{
  "n_layer": 10,
  "d_model": 224,
  "n_head": 4,
  "n_kv_head": 2,
  "head_dim": 64,
  "d_mlp": 896,
  "vocab_size": 8192,
  "activation": "gelu",
  "norm": "layernorm",
  "norm_place": "pre",
  "norm_eps": 1e-06,
  "positions": "learned",
  "qk_norm": false,
  "attn_scale": 0.125,
  "bias": "none",
  "tie_embeddings": true,
  "parallel_block": false,
  "init": "normal",
  "init_std_qkv": 0.0449,
  "init_std_o": 0.0094,
  "init_std_up": 0.0449,
  "init_std_down": 0.00503,
  "init_out_by_depth": true,
  "optimizer": "soap_variant",
  "lr": 0.00506,
  "beta1": 0.95,
  "beta2": 0.99,
  "weight_decay": 0.091,
  "lr_head": 0.00745,
  "grad_clip": 1.0,
  "warmup_steps": 200,
  "schedule": "wsd",
  "decay_fraction": 1.0,
  "decay_shape": "linear",
  "final_lr_fraction": 0.1,
  "batch_tokens": 65536,
  "seq_len": 1024,
  "doc_mask": true,
  "train_tokens": 195700000,
  "steps": 2987,
  "dataset": "wikipedia_en"
}
Each number is 500 + 50 x the weight over its row's rms, rounded and kept within 0 to 999. Layers, rows and columns count from 0. Numbers have three digits each. The size before them is the row's rms in percent of the matrix's.

# layer 6 MLP up, 896x224, rms 0.12, rows 309-340, columns 0-223
098:548514419577599398514490505494546503491484488481516496555505566364519454576440484425551437446387575561500375422562459446483522493481493415501450437484505462577471444489516470466510529487534571563500495527524447474512400485546596499489509500529484472528489456497589539453461459509528430434544462544583451553483510541536447567498466461456416542474433560428504477507480512505479528498439504527584534484470495446502583498518608551495396556441464464438520553494497462500424562424575520588598528543506512533507610408489530504463475559550416533447483532563484513459478568463490566516527460450501561531503447544522501427474377633502529512555566458480405584502481492515429451437515
118:481502529546432486586506506447491432490505497452531523428447415507452475461580383494574471486534551576498464515449495530513455547555501488506525464473487519524459501523585527499422546559594393500582520613659580429448564419541391462510513546469514560509578412471393452459461458548493434414542505524461524567517480490490532463585570508392487496582526521511587624502501590560562520496511480536510447498456514483500463431508479546406477460468500530508506489569518532466573468512472525519500433538502500519556508522564514452537482419542526442513528575538455543470538429552476514505465319436525535580438527462556503426475551502460437548491408538492507485523556468443562448512515
102:499447484479458529576461523532524477485475563447563478508564474533555410457566467504538335501444604450599570486380507443554456530476579538474499484543531452540546525434461514417476461454521575547598447551512570582537569530513409431459427367611422514539562473484540441526559456501499431485452569474533478535499528504461450484595571542502485608541535511507474588449438513488532431465486425563534470600451560495521478470487570493483492491416547526471469402521532494515476462498483568542440506555480460515585521402513522523538530572554583474509478558505472467581567547499442532468500427481531504555486422503509459526426467486472501513538515459419509537469476419382474514504459
102:462535550452525459440446598447446495402565531562429582587555542529578535476469404493501497558511604542349470529520510492483470516536474509498528502519476502455467490499520540504482537602553507480468566483513505482508521532475565499471559464488501561471540444505492411556546531396459505562442486603489542537498485426474514460548429510503464541431461484608487501543489556553427605519519460546488468556418520491556385533494490458590428527489545588568468453488498419492502470404458450400461549556511498514498534467437509501534477420566545540439442492568529524543541422444606501513465449405647538466532480454447451536473470485455497406435552532590540481562535460448516508500599
104:471478544477481501513380519544474459475515468484355617493514455411513487561564520511556587545538472567529458412528506442501554453512549450412460462516462497535500538402464502577560499412514438541486470466519465479435521415493492532504554468564496597589565542519590602438489400434480477505485447447552505565456475579583444436517430477529551532500486354457515488482445506416535500502536422510546529506519519435465456538548509442411518525524561527499598482480475520436519512451486537507554478504526439463459465495511448598496408472583452480488594453557535533512496490500636397505484445429517513486447530504562472494411485510580518534471534476484468558474574495416498564609477
091:495509504574474485467413457445527432511544520508532417496530461450429400482533431464334494445575505473458518500399483550513520459480522510462533433573517569510462512465596457560440464487548453525405534505432554506493463446448478411533641591471438493369587552409607521531455436516459456493447557517498528535493499463516533507584417510431404541567474504497441515537537488525516505492487427522452559513436495456543528484456504451531533531475568388584495431528502485461469508542499565435490532453520540471436521503561526493578549440611525560539502602397474532556537503468465464451492621444503527476513484538427513597444579535485529513508471471473458505442502457593502487519524
090:518561471429392508481546644518480491550541516509559531453411400475515572489558436460485574518540465425497483481537527417546483462461497519424499544460510514505483516502572578541535485515372506468531524497553565460437474628539559482520566505440568486537513468496574464441545420439550394530506457483539523481581586492478391518433516443482441467476492462498470454422492508463497471505485507471487556544473431465506430511501562540561580461554452513422555561557527496609564472501505530547573493481528363467434525488463575411496457491487468531435456454519475462404481489467481527515483427460523457467401514652564495438499465506474578533467464469468512559520632482508418466425479
104:578501601642584537502522498503487444518530466509437523440430484491531453425511489530532560494549437561556535472430533537491480540462492437414496507548556491560601530508476489506552472396392508565492478541549549471545474559511497457562484503545522582525548537498409514438496570492476583537513532511482553568455513418493492476526528515435471537442444569522509406564579469503483457461400542409458476488475467578481498497469463439428608470519519561517459414507518584609430546524559438483592583527405415526537516500495425526515505512448517629552459412549501443531581420455483465494553605489456437517419477490584520516483514570516555462505484491524466528451466458457542506602556
103:481570509518490525487538473593476387458514373639448445462441424507484445619520545532419582479475547580436463486527567464501546425516575534475530484483536501502535493480559463448456483465390532521450496480427479544476541488546513523546569397558550467503499498481567435465524589513506387477464504526489470514428517496473461508439507492546437458511497528454555398477467387639495430480503546468384507626508517516496533561522485491450471550595386411556476513514512594444499529498542508500528502518610455482521473476462512541490554525507522443405437497432555536542426506459436395522567533482454477451519484522499517561427483521437413541520468547494458510433518438547485546539477
091:546597448599463562574506466508536485492462535475421561526564585448618505451428482558535415433363546501563456470496479444460500403528483464450552616437506511498441566521468416453481475489441528507519511475559509449397536437521502554528554431573543515422424521442492609474604483451537558578461472425575461514535526472561528504454462438502421453480480547448559550581476513562523528508512473492465500395481454475492505513547444447529489389418483489414613473420497507635511488483510510533552440516469553542504457471529555486599456469490551482535489461476512561511455388538517513541523471546478560448525558472416467508503587488551488495496458507494438502513468521551458555577510
105:529472396563500482552440597509446474582459441508473460444474363521417413436529383475518468435521488591504513470482446572547471531545579476451505484510559474440550529594515627461439481468483491485506470572543495514483596478574434450537466553584531485530499592438460534497447469492543481462431516549486507556456571488441548548481566529493519512457544532536611488525457573579428468451442482441506475578582563422455489493496493541513471519538584570447497430579450526433450557434528512488539481552468512465540555488550493489533450440472543453495598522441488556426431406413516514513542384499478491539529537435533470542625493443538494552445442519484479414482503497481477580542477
096:459534552491455492495408460563450485482535485471388463614522501502422453463561485491533504564523600498507525403451513545469502544478488521553633560521500520484559517574536534501584536451479556558438513547473538504522471535594427447602502496603509540408521494533525390400451505548565483500535571480487430476541423414466497519546479444475580511590541408514494504493587522485439563518524543493397483503490433505530477553482551582541453497517529623556567474492451586536478562451483528490566499473529543457495418547601486562532498423508460390487427449571527427466424426473526509562480500514527494506412407523530478566528439453505516418562429465514565501442441440509498533492484
103:552508516479467583457455436538480491605490463502416490527427557434470540551435434550426516510431502482486492503469400493564522527499554599466451533511565474600524581567476423489499560504511506414611603547476468564563506398541539444499479557447502472563515501425505548580516536427527499529562457473505493476505515517553470389560433489563564393528477564509523461470499620474520504480530511565513507548436445417536513503501570523536539544508595488393488449433552521367454497489423536448457505549490450528536513449467376458564492390449509583481437555519381473571531542401509480482505504489489527498601481518523482543440534441505517560486510548534429539455474468509518496538563
096:549453520447497457510567580363525507558451436540473522467543495566390438449474470471431482528519527506459404489491588598469518442393423443411535491588500486487504527445464465485572465475529547521429484496422522482537466503546590534433531464549601512504575470586460567532554460545477424460472499338462520490608511451475403520488331470497523472530555426437547504467491464521479572566465561501444387487506484521512543489558475499583452536494558532523536548524562509437493526499447509505463457504505554529537538512554571522465420541558539476545489548453548485502460490466539586457571514525445471430548446509458447541470526537458527562557431537544414505499479474373519511458536
099:570604495571586529410534485431543443544497507478485545408397632542506453514581534512486527469565474425554595535397526529453527576575506604484479517514493524456550454457524581514497464451513471494477498513457424463468464403569486500547495502569538496502484512518550541456465509499602488492528451545536435594385490539499515550447463482577590432493420614440497440541499594569460564456597560427444461482515542517459511514546546511491489510484429423479453545398526530368469463482480495473517544521518467518528403437465532520552449392491535559508498580506547498388505520580527512475583519448439496418493471439573461470516501498468495486526487470501497533539454404476507472531441
098:413454527471476566458489456575446458504443460614626564483502436533484529538532430595468479523495580479532497530627543497546549526511537634509474462472482468480576563429499508524479494458507494505494508408479506468543565481500453440479519483459454403452534537573525582400481426500588446504487489421394497461486508570518481466440494492398583480458432522456530416530475545445510497454472533436522509482483604481406599528494442514592491522442519494497436448473441521603477548512474528477479515518519503519533453482509569510455517500477549615606429422508496490515492392489548508539589587517448522517488420563493487543414459577481483513451444397464523453497464533594485470595456
101:529538539482515525556451472605498474466516556426522507566400525480401490556501504554621502493475606552546472495575490451534477543405502545486442421499623447545497573544550510531547471452466516575517444419500539593445517383509522432486510507527502452454412466480518552589489492465530522500548439557539594454452457485549455552468494604529566494449543476520533581506469525566499554524540508491481481489518512552505531506528521486470545542400602499472470549533458512525471556518437481546574574514528493501566481502491411474459511426488448482467427532459425503604634588473509465508501482484489487506362540570547404526509525450456488567387591514557507396505513511517526498628476
098:505503569456538544454512543438501552535361516564466505573485471507521482586571488520550428523525554524504589570509460507546415493528454528458443556526491457507548538409551490513530354512446457515536528531551503542467472469507416560530539469581627488570539455476465587493433514489623493479562498552504574494523460430537541425405537418474477533539518476416444462490535491536506447517450405463505448392548474507494450438607407568433438563454516527522549506472481419461600491478526386512430506484568466493552540556512540557501579502471440629565532517444464559460529444495554466523480501520548429509535446588543452572507473418571518488476494522551493532421450461503509471469516
098:471450609512459494492452543467566506480573533465473516526554454439523525578519506524429521505491538513504474413497499484505427493464537461417447509489448445451381515477495576459470529436482494438542532491566509439575566544472418512500418504510443571479482439447501561467490567387463546586460424529560440401544597488525489479512469522415439474529490544519432445427456421515568474452430474448502546419468462466446421610544466407546489560496402469543459431507459465462471437529455459505506502534466541437528474535502555542527492493549518505489552445482425542587511515489529503512446452425564492550514632370490613529546439530401560503513502538446481536441467592598453553590515
118:592572529503484523472474508557469499474527550470505577466529550563531436610501514468469433507422486478464451525505488533392386527555498598486514522504409466518482522477536437499524388414563468574491489534478421533473377484568520389547550505603510568511531496574510546478526470496510451558606463436399504553360497510505431514565625495437438536460427555496474473486507475464475595491539472496477578569520482434430420610430435481548507457530443534506486479559492557466525531481526542513429565556579455494480530578515518453545457465517443433430451521425551514444424552591387498568537475454471532464523506442502547508498567496472524501536455428486480472515463515565473541459496
102:587504539526464508508547608476532504465565463527541497445523478458439500432500524503470481418485597561562469483500579476584592566559466532476516356504445553511483455540474466436570439523435454557465601485366447507475579583592500343451491532488475497498483430504478503571544488508502494542520471477504439444505606536500531510507488437513542448504376586407457567390526521542461536543421539508564467508449511535490479509549447478533507498566485496622508496566455477464504590551520415502495508466499495498482477521570594510414504460512502519453482457534512572541480564548484615475517550540545559415460457425480455507502494530532434441508520427545515455501486400446441518567591
102:513466525559489392553576528475466500503456466561436556585510510543505486543514472455535559496437579504403501543490564516568498530517524515489527477550383514549506538465480588486451379429506560570520442461503473522477509488479489501538528539513513574471503539535569612416484458617484515496507419511435612581503503510564433570504529573480455550521604491511399495518448544576478469514408437476521505565538531438558395412553501514491523450349423469483480476522551463482408577447526490464465503523515440573530453457544505477487408500507463478449525518460474529378522552540480510466584494475453429538523542441418541476574593586541549488411501477508462581528449549512488444584505
097:465520485460614436583463582557484415530525527417465471463491534503481469475481597552496488514519437494546572542527587484518466501550519513546546536439476491482480527457575459493401574413482517593495553476523495571473501430510542514493543470543453443522476459539438511527475531487428531477529503546432556498511432575477515564533491425535569454549479559476410461484471467440379562420525474476561490452487506451428408443534449497492602363466509451447530543535561389474559500526531365597514596475492558507464540568581474463457527618480501522502417554471547509433458498466592519520546462546559482496509428509460455475368527462574539443519455475471487458544515404462475509429555
095:535546447480560515530522459524514487480460608451592493495492474511467498443519477526585410423599459467567487544451400472538476525432494514532506548517421533429506452545483558545489502506495540408517522545458526489415446483528503441511476525514472539524556489525500468443354562554499387567424440514433532404520542539494572426442488510422511532507576441472546559452420579548494479410464592419543577497536416579564505452464542409392487575495465518516478511511511531489384561546494586462469470520495556551516383458537468471419510543515548508481516498536440516495579442538457472513507486417458489521514515538600480547514466612479589473420486502464440543489488500529369527465557
101:593514577494583463535429510538487454482539531478548520487520389508519504457493524565583510518559433551479446576495536478544590480571478361463450551465470488554554512454484554523475556482509528486538579441639559507438495501540460488407545483523486540587475495547547465551493562584539586528495576584459507510555545548494608496506436436530429451595475512533516488470497627506513496602485502493525456511466527541564516439535448549529587412616498371467554407466519410568510550464523469549562555564531482513459573464448477501476510431471442482452471444477514542525453469423534542435539520453413372507422452504552523491448470523473525513537437533426494545525502476509423511477545
102:541471600421524479471490474490405562569514574441558476555501518538487436596488464540489430531529418512490494487536526582462542436585469609518572463579446477623451422408420497526463454526434503445451489525398459580461475588538518482544504499431573538481475494482485577442442517531544535507451429431489590530479493494534531465491482498373442556567450546498585524466512545549486459479439472581492565404508489516456482534468448473446393517520542481546361519544446548451553520480501502521504394457541460599515482489526427484521511527396542500513497463543458530527488468513505486463498499475510524485502491550457368495513453487417538491551533517408550516416612580499422495505418
107:539531572560466577566433636495467504530551564488536439439536543533599420550458549502420516471618525508580437543529573488449563462487466464474548540544508545522497503555545507447497440501511413509517530459612492585514413465595432442540479533514379559563491529525399539500447516555433507561512493447517492481507547542555552557540494502496501520468485602533621393566425457462503500492448492485449606463500552501521431554467452426495468551581508511460548415499477505481506521502468546538439500465535456518562578498554517418526402543451496516531519444546462526517487565402434507517545464474435475506497524505583534533500512426596503481395486443433572426517549511524407537484561
097:539570434449499428554503543576450427504471532542540571436450543475450466533453526556524577401486443514508480454528463512460532526515502546498532563484547505581533458512530517376469465539476558516503440399405432503443637535561524529583569633428496507542412471427500590600504499463578554577535525541546483546480523504569482481488514479477544426527573549616362451527497580362585490562496487449559551535543574533506426486522497389509437457564493513468458540519496483435512531457482493467504505457469548452535570479502499576507507450506582502445569432433416496469488472516461508493559487485436484519475509477437526516527429508492552492623526478466459460523535440423495548533518
105:480441533443463557552530487501425516541612479418511462572528480502477458506450510472528504527505550488468545569517451530533576450495531577542498431436473480589490475525496488602504556469531419533449547545461442506539596447456595496500537546551444562440606515595519578478431483455521441532527483459442411490512531506523474498537430514510454518487445462442489528506384439546556414556481503510523395583490401533456413512537483569551632468467466539552522546507387523511530520542400506527469528439527433464482497456550538565514534556453400457521566440489547447519553542560443471453485394500483477555517450493453580483436470516425605583543474543478493390503475550599429449478506
095:492515456545488536558493665556468470462519538518449443455527368514471467393543529498525490503453523473521526521487462498372602522405506503475412494542552510448468487501577565509495447502607459524509473511586584484537478477552490409529446552518415485510442517449568465497428477541529430495457482487527508558540438523412454462506499475525524543454532605531403577485403540564507494424465504426515481488493543420431458535487526464571466442546484574471439499481540493457481421477400485480449441522370510497493496556511452530501428567513497506559479579471405589525513503409507459483530519581466429489524351481493417549437422463477584481513566512474552479539484546473561476550437
105:500560423423488544482509455470566421505484424506527492538478579547547372527555546500511508460535495537426538473508561489547484542443490562480502482434594456431451350494410461555488566576493416516491489459438405429504474557547480531418509474481452559469441503531560565565494541563534486404473521507589386542492419466569439512477525508437457460459515496589489528579511617514561575480574397508499510478555488467570463497551451471548523460462488592525407530438511469479579458434496617462528453500531521532550561494459498513633574454435537473589476533477462427513444548448503510563538455439498500473492491453464470506544414471433476523494546410484453494466564509424456514492520
095:487477566459424564484592506441522510558492480548595511549532520491516549420529436554443452427470440543485545451394554462522457445492432480539445444509408478463472409535534513540392550506608541492445490509578445413475484590474594448523496443440416604459527569459512574534490468607509463522463603419618532467499493507510500513493553465449520466432582449469466603408533438505476526467491440482548521461501486510457502488615566479517512525543532479524445422468448484482489512462487576461512563538458510510524494417522562397438551416607428518493449531498500547547460503549478501569475488532524517464513461447543485630471432493411502552475582467530569503518554455570451513460477
# layer 6 MLP down (transposed), 896x224, rms 0.117, rows 309-339, columns 0-223
093:429451429424475575541534516515520507546485512371622545484491460502483539558485555548552546546555400590466521510489475481477382441545513535522519456512526454466592539450537521456480478527496583466464480538472445465456542516453492515460503582551495424501518504439485497475517475513497551463510477630522521471423587493462490470585559446464490413532541406510498416467585502541380490485581468589477434482528549449627492483511521466527628593464492460453525419602472549488551436484425567373517460584546500517578462563557569437582509513503463534550502465549448521543402465458482491471499543541540462445459530517490601519515471452530484480464503530551478470533548408540502423486544
119:429371540442501613529552493494454437539463483388453534540520480480535551411559409468511515494507564549545552415539472477514457570540562588533524485496511437557485425480589546462505541594545478424494502483488455518410589485564459512517528445474460507554513512422471514486424494541594506503503487520530463575475517504543514451546460495487498489457497484544573584507438548542543556468488489519514388464512504501544454414435525493458485520474464494473387466484469452524408554463472520543537436576558584492507481515525462415604411455547439489460469554563527563392452376420497558555560352462444464559449639492514530551464524500442524472527432441486482475517530577478472480509490
106:554547487543441529512505411433512540572496543473474518437498571474462624508481489474537485510472536462424548469466548507460624541505518515521571507433462479471600447622449463529504563486499472537473510510495564576571576597454436524494488496487516447484538437542503479469500456511469429435550504466474468468473493492598520544516504516543538375527469570381520487502447450561513529524542526513456565472560478572529458560512456475479470576440531515557557459431473537501508435465544419552569451415540493508437406676478545554525503385466507496525439512535480513452563448601416533416530402563472530463460497439472593426483488467503477504545385457439505429502533428504539464529411
100:507585606483597491481468631566440393475529402479422500540517515447432480537497551459462479518480507516534494542433460553592519419475489563435472527509484508517461488519421501583398496403527435509538515424527445509503591508563420510430577541457451393573475484483480506457473439520510546468470505489591494457594615417499543547493518488564621567382548546430484495486483441589501530492438574474493507493463483497465524534475490543518465564567476554509473553545480536540575547455500495515600539425438524480513452483588616500454526458574559478557500526492440451546419494456519522540515413465493492539510554515457579432503524466514530489611543572484539451553550504541525476563456
116:563438470478416483561454467372530530507463548448537522521574595453446412444547544523511489468506448502341518434553498531533541537497506527518486572539540577468516487482594442529545491504438519523499434490460538479557596422532536542508515489456573517545467430546471456474476490485474542505480525438520404477512575517395456457452565459537580497572477505509525477452468558458516418450569646459497613495498440587444523504462471515516506459512550506615520476441596466541514580488409439491503490480504503428483519516516432461420563523512558560528431418473549441470620424446415571503511547462506434450534516471555438512597546527482423537427479544558527501532533443474475435544539
087:545522582405552561602477450511507503559595472548528493450485557551531439478510498455563580534511520565537550533552537406526428479576451509472501469486450524486567564480524490505574483520488563446518559552454532506410483560511442539474433548570500521514474481464463518506526503486515484597593514540489532437595489486446481477437574506467507491492512465442492495467529570511479540448535577455509460539495473506572529490584576412408557500467449522507488507449503681550475525521475359395495470413549595517398537448586556549511511596454443481492497412550484445424490502448454521452460476518486522450527502392582439495522526526494494656529398548468459531474568499463477497528427
078:531434562490571565528455413520600503455592488486444532476445519634517497545526463558418466535510608544507498453545519506447535429543582522463474503519502479535580538576427560490575562392531533438485484438562563543524583408491481450499493509575458494521560490427478516501532496454457452500488525523524610447471556476461544600568528662531560482491520464385543517523515516495546500486477546483526438455503608459538500505544477520521385518490552568510467526486436518478523400456472435469571489422422534560533457521506454493501583470530566458485470511466479515493431517492478468512409462481466602606570516454484473435464539509458401522518491428489622502492510415426530505574505
106:450444611407556594481480498453487503469534520554460488522537524447505534547553519523527566546523450483512521454503458554463468421450510475462548489491486523459535430469485519549437528541462561499503473504488420444551425563468418472523475468544466548477550502484504558459521448553498499480513546615529621534428516433485556539477469432560448483540459514518528469540470464503512561468433479474521466465571525512447529553514398463504547493350466504476463548437446394517402504446634553449478539519543494573465419458519542568509454605430477526443444523614608538451524583428528480502500565445514449628513535507562537482534383525548616433551531406478492532484532570426550554552503
102:491420552416518419456539586471547425476485522439513499523489461443475578563429476460435424462598511457584545495431478518492456629516429528548509566450527564406452555564500444564563524447510505436477516568574471465473397501549467384503572457480501488575461448383539520557553543439528504517473534502478462509497445507469418417541415511580558482479514478516492560438509551510456547572545497507510536379549501557474437462435520471500499533526440458559596448532492553607462493495477487480458462443461578524493462471520492490450431361522496514531529504502491496419494438578450449584441575586559452493473497509442506541536574536562494530597451576552471469496473557537499557555522
099:471425522433472551525518511427448610502528519486511580532487457540408519494471578541453550487525465523566501498493620498501430515474501511567602539516530521438585475548556476523423480521602534455486493521509534527527486446459570487511458500593555526527499581508445446501468481513604467452379522495377455480514455449544515479503424442412404498570569489538524563475476531561489503487557597481472520490484481423487497448528508500443583499586481485536613563461520439574432608521530520551507480412607518535533460492522468541481582432473474439541574471403427400380536558538591498468497434538518500527416542537463526466545526518429594498494439531495543537464454570471452474449458
099:486484440519501440441478604537451496589483502443581578466500524545432485453517519513488443493469632462523503472530406490457488596458473532455505490517535541440458426434550473415501433573511488525450526496483522496516532627500454554468534479480454474456422561500492512443439421392579471432450432583516472470457570480460545423452484464464508537482519550561569562532536519546440431402507481504455364552580512546387458471514450568513492552558540467470459497509495564502504553554588503405542529604509541469516496434526465499529527493508571496554487542481590515412497488535506525523469513477549468440613528472607546513478504429539561484427474409601497496458466592549532449444403
090:510504508510541496490528484500485563463473450449472501578513535468591535565504645557534542492525440520492453548595443554555518474538603494526539500483562524418469493498466558504423600518503547514417542473493530431533516542527509446491500489461473476444448480519535459551438594508436529503544567470469450523503490456507537452577530586454566414503566390477462473527471516454447430476538545567530502481497525549660522518421467541474436516534499583416503493605440540572524487563529483430549446447497495543493483499493521506491483496566519570366413466561457529440483538519472484513566545483430526483444391461417533471480387470541448434453473429602470395533348485553463498478569
115:449485476446468479512427579465559452517522539458540503538556475445583523574563508505544492473523448563444482541471568536434471523459545506424493503522514451470510429490410544456597472543550421431450610506534493528415472586446468527518473526512495482451428493582532531500556515503480529512585560536487529534404482468528575503585589525518366467424588501429555525630537413500493540528439467557509487453483511514568434480494473513514551457445494412630526483523508500519564486504496504565466412544457548593539477472395464507547526497540490367434436496478493535508503562594441464428550477505616482517582597433501477485501451520444577545589538538561506512472424463486464465446447
099:516418466454478500495518547506475431523462461557410450516423531526482443515489434510595486530464669568471474586447477507528493441445473475517530507557550448415464429541581590480505502475395478510548526506510497506485499508490494449465446449478385420500482525595510521469476517423530444604471468588518508443435542453516575562453507556479511434509488488430442450539469521531561388504577420444436417448437553531553443509548509508438540467446543599471381449570504583426561533527466506492528512525394572447483478496479525484501523550556562491501427441520438453504547473413488530555484402589568459514489581489426464592502559507570509567491472438474506483545423543502427499510485
098:447594474476480481488467478537464417460406510502594508452529500572549450554560499512563513561486540554428507496523570503490559511531442533492483551467504498523440516595529568462429578534576469489578465550623493535500483456485470510426453456577530578451602482473486379461582546537516446476550500529562502524564466520535534492498466506468533510471560453454475440587511534477546526458563575540469487613515475391521510494504470485551472546491430542513494518523470381436592440534586492467482470541461483557518488514428634530482633454440592455412431549479573479399541528489503468541559569516526561506496539404545516538518550457484517398528493619459461516511547405487567525463500
089:515547540556478532514560537488536504548488474441474491613476512541510395442444520394452496460483453487432503444494453446448519533576427486465442509469426536469481444461533442427473574476477555462530522557589485561508485460425535541553558543456485526461532476461595500463493483481418476479421534625469477583529530499445442505572507513469417510471455520528435567399533519542594498524447512553515460531475519500538396519540518513474602439445493482501548453548516501498456505501471460529437422514458409452450449464564690408525583523563416445451487508440477408491507521504473512438579392439488495518486522371523511400590524489508475517501581523506484482528478541474509514552364
099:497465522377597545425466500429531585455546454429499501490524486492439515458372542543424572490499496492481475526521441478547489547508507415586559510494434523473488533483513433421472601530485477489569595476450413531524458526487478526566319539537503545525520483519539437422462565456424539540433556498603601479459529556492426554513467409478525568519425501522536479480476572555416465459540517461444520484490467509475559523580533462426400486565466384571544553450531488444472494466489531446482570444483475501479522435402486496440502544555464509481504419500488494506475483524539515484537498518520513472548479528517611641465466565534479498573396514450481525407493410565451504544493
094:425442512538595436545457470577546461515486420534506444456461488445577496487454476548481538497463532558558481498569524456500595475405493482544414535441521449608468496496463466446431493457525448566429529490494503379510531453521576495451614507446477567505480525509583500517527494620473478484484483530483490450487562508446517580517446575543533600550529489460607418462509529545529552404492512471543557500443563464509524486524514574564566542503386469450469401492455467510525516491432433546473499457455503499474461526487582423502458453478449433386449410451535558588406442510489522459558552485446482492528631467533469520444568550474489577482541410515481573537470520568606539470554
101:392447582511533503528516551495648540435433511482587440454523586516548552491507537537530534473600562496491418393536612422490554417548481505558488541486491459567513439524511480496497540546569457533507395509496518590492564507485510594593495526497480500441573504587462456522422476556485503495537556467424448541525470520485569442495397602437437540481463489421459532569514623541460538488473548445416455603433453603518459528453486536501538473504512548554493515547548421563412514430522520554461515526460477505498560421516452584499509443478509501397512568457570515561538444426536507490499563495485408474530459565509493477449528520549509456504439535457586588498467529508514536536469
128:509513594543511525556429554562586503430587540470552511433460549561461496463494555464453539497453529512537513464536485581454462511611513525488487570478400485507489497539496514501489519479460505575550485466490376479545366540451516436552478563616468421504540551555488513550431523515471480508538457567471486506493519579572490506408481487519528488479410458514487526514496421497467516404591577456470631477543620446442543534482428476504423559570462437558517382584451543389559504473564610528449512480513472536500492578596433464459438503524451427432496507537517505410513450562397481520453512524448476421544534516545486531508542479533474491468558556542497513449580580482460541515457
094:509441508452519510420552507462548546474443541446512509556454522450493584449577523500522559563469389522532533489488434520473465535483487567481495524562555489458590521484529470561494454562573434450435450576446465480520528525482548464403488502452629484483525483467600487534567429530432511496569532435506434548444512505431442478573496547442487646514529526532505529513478499460579527566492534397472512521471478496464500433494542526462535491442508476446361482481549428510504543566463517443491563494459420485582522462539462526508395484408587544604415479449603613473529566473493512458507448510529472507511525543500440519498497465502417465483451562446593480467586407545520571635590
105:452442454500486490544513501549508344457553573450540465502423520377527494451536544610508510537486505510520546516353505487495539526524515453500462526686588493576531493528561503468514521509475548504480493484521436556458507472494545526554513512484527537490427420496476480560561561509508490526611553497530559492504562521441534464509546486557554480575485452481462531526545475496547548536505424394573436480597431474469490547508384597462521539511463530453411444519464479470630378482483474557512541525516482632517494497456484471546519518535489537540512559514546442541503387492455506381479518563545494537441467488516393514487467535558452448614565436471426525491448436512534519492441
091:488473509485435428528514494432476373513587590360489459489478490567431458428532473510548567553477490417502543598462511513517525437495486519509607447594493483574498586484456510516585488474446507513370494428534478409462591531497433492584479510596507515491489537494522537447515457538569475421545456474499441460489568486539534472487503581521492476468509479520555454612628520556494538501461498610549552386476545529503439479552546484483524475430491529515470469543439629545488531541581488494524554504449483502489595468519462535486548469466552569542508527435501490547545509502482601477525415474554522527505450532384575560545504628459451461483479401535533455465436515532469532556532
098:454504569479479479447471502446512455493442440412451511522527504501532435443482525404596497441535501476550426489467423554555537529450447554469504485521562458421458532470537581507405625494479423461458450476473563457461539504494539410500546479560548531444468521441502528624495416434542548453586415490579491483457607449579426529472362532486527461488493490561578561467473459476391551580585479521571541502566522574551388525484558531468427525461569522484527445471532484519449603488493483523424552499562468502532557583488529421530502547501452550529547506537463462531435520507476484563546476444458543440481503537488569516547492488580442509520437507431434509503520458588450635465491
105:436396623623505496540469496506464477560425516458533505582545410451510454624518500490452385358533489477542463480579433491433557563505521456592457558485446495472494456556528509500551467500519516574541590488507437500465390477544438496550483446530444494510485472533528500370575604526556540542477587547484653459520438388511578445503545479555446419450430447503591521519544509454516571521522583471521535532484507484511472540551502476573456505460507490557463540564503478474457465525477492496474510569527514530457544496470454510491568468563474459546462570496495557533501459452489461447494536591539490488531484444432543498448531353543514615516514433463469501479469489508445564491512
098:524453417582521484509522521519543515451514484538539404436476403497515515501501539471515507422466531454538464550415509490437526553434515506527522453597531514551505588475491497517556514469409498512493478578398503524463474532635500449489415500446422482473452556505525484500516602467471559511613532543494382499552517462533447615428464451609478502558450472561535574482532508577533559581581538500489481457547574531452462529514535454402438492414495487442456611471581596459478483588471534517491512534559505486418493568458575520546436555458445400522467475486572498482466492574502540447410459476465449450520607426540515504448546553557474585550460489473554499444423474487532476513593
109:548490511570581530480538493437441519496562437453507583524589448469468506499487482572535569575481468450464531430558476455466476508459470410481471502483524520555424591534571534488543525565494507471446510490471520549490520552492505669448526442487540444490609420609547514501479559529513536543472545513474495504594503483453553453524463554589528463539545537504533337501474507516538526541579536538478517443507451552488570451483499476575565366499503522551525495498488417449511484603522489508458466480447457342587508425484495468444421492459524499450497495450525457491495586404569532580529533494501504476447479512504528371548450567645522561461564449492583505541496484461494517442574
096:523499488517565462521467476518488475515451462536451578487544502460500372469496533528486549422493546490509479557440467439496476510551533603570536474522483486465513421448347471491465395475530513555445471506491513525541467539468558558470424581513484446291423548469409467496537453505474427462472518474537549534449507567552491537505414507455504543431526571524478453456487464384501559482490529576535469516412514494450536399514535518524612493475484577483480535490473488456456484569472598480573517592452588479471530554553605463497404590525461530459474539551558485520456531496489601492486440591558484499542540482440467572559415487494476559525495500572439522411525396456548549501455
116:564537474504483545514513485566509459516486605493519454480591465416524462390475489497438520470543549499517474530578479501512546483550513417465374463522451490463492514540547505494427530495602562401529544476487457489429383576572586486478385522507486493564587442606372460474577467472468487533549446508411505396489510450498495557550469506565580497439538450504480578502552593501524464406576533516488553491510477393561532631565504454487546443490457473441469471570511536451447443544505441484447417465514484472433434494505550526498503573429491497417494516481481526517574540483576572463451445446469478457478534500483578529495527570503505501388534440590461433462531461508545422515541
092:453579542530520517525482550519502558466462443548511482529514521473512505527502490499543514451451561513524443512459575475362509565511508593417430468524396568524488454542543526500521482580459523504503441494558463550536522495464393598515474448374497496519477464566480385476495522512518510474501454509497558509461400560482556491457532457507518531533493413547481524510507450467522533539492550485461524374464575481503504474388473472603442528490510582562506529474615469422534571452564595395452517461438534450501440536525608512453523432566421457543447495474537441522532511514516514486537556511566476447511521531511546599430516519533517619462494568485583527479417474495431522549295
103:555474477537570434582452478566429627562485575574451462297510436473448587457556541531554478470437504542473530553469512591539522479512524502619444507531517497485472545479546472448425492544487516461552528462495555483447459556514503486481491479447431492465477443537429414496431476532529605463540533474524422537447470469452550472502445539453459458461433568546489492447511545498519376561484511532522470539561513494508473581507539520506497513412459483550447479469437433525615545446512554473540443452517478450473509557539462516372548457366442543553491553573456435469509510531459384551435558474459523482550606535495476515486433575476527508581588515441488487504523453519539503525564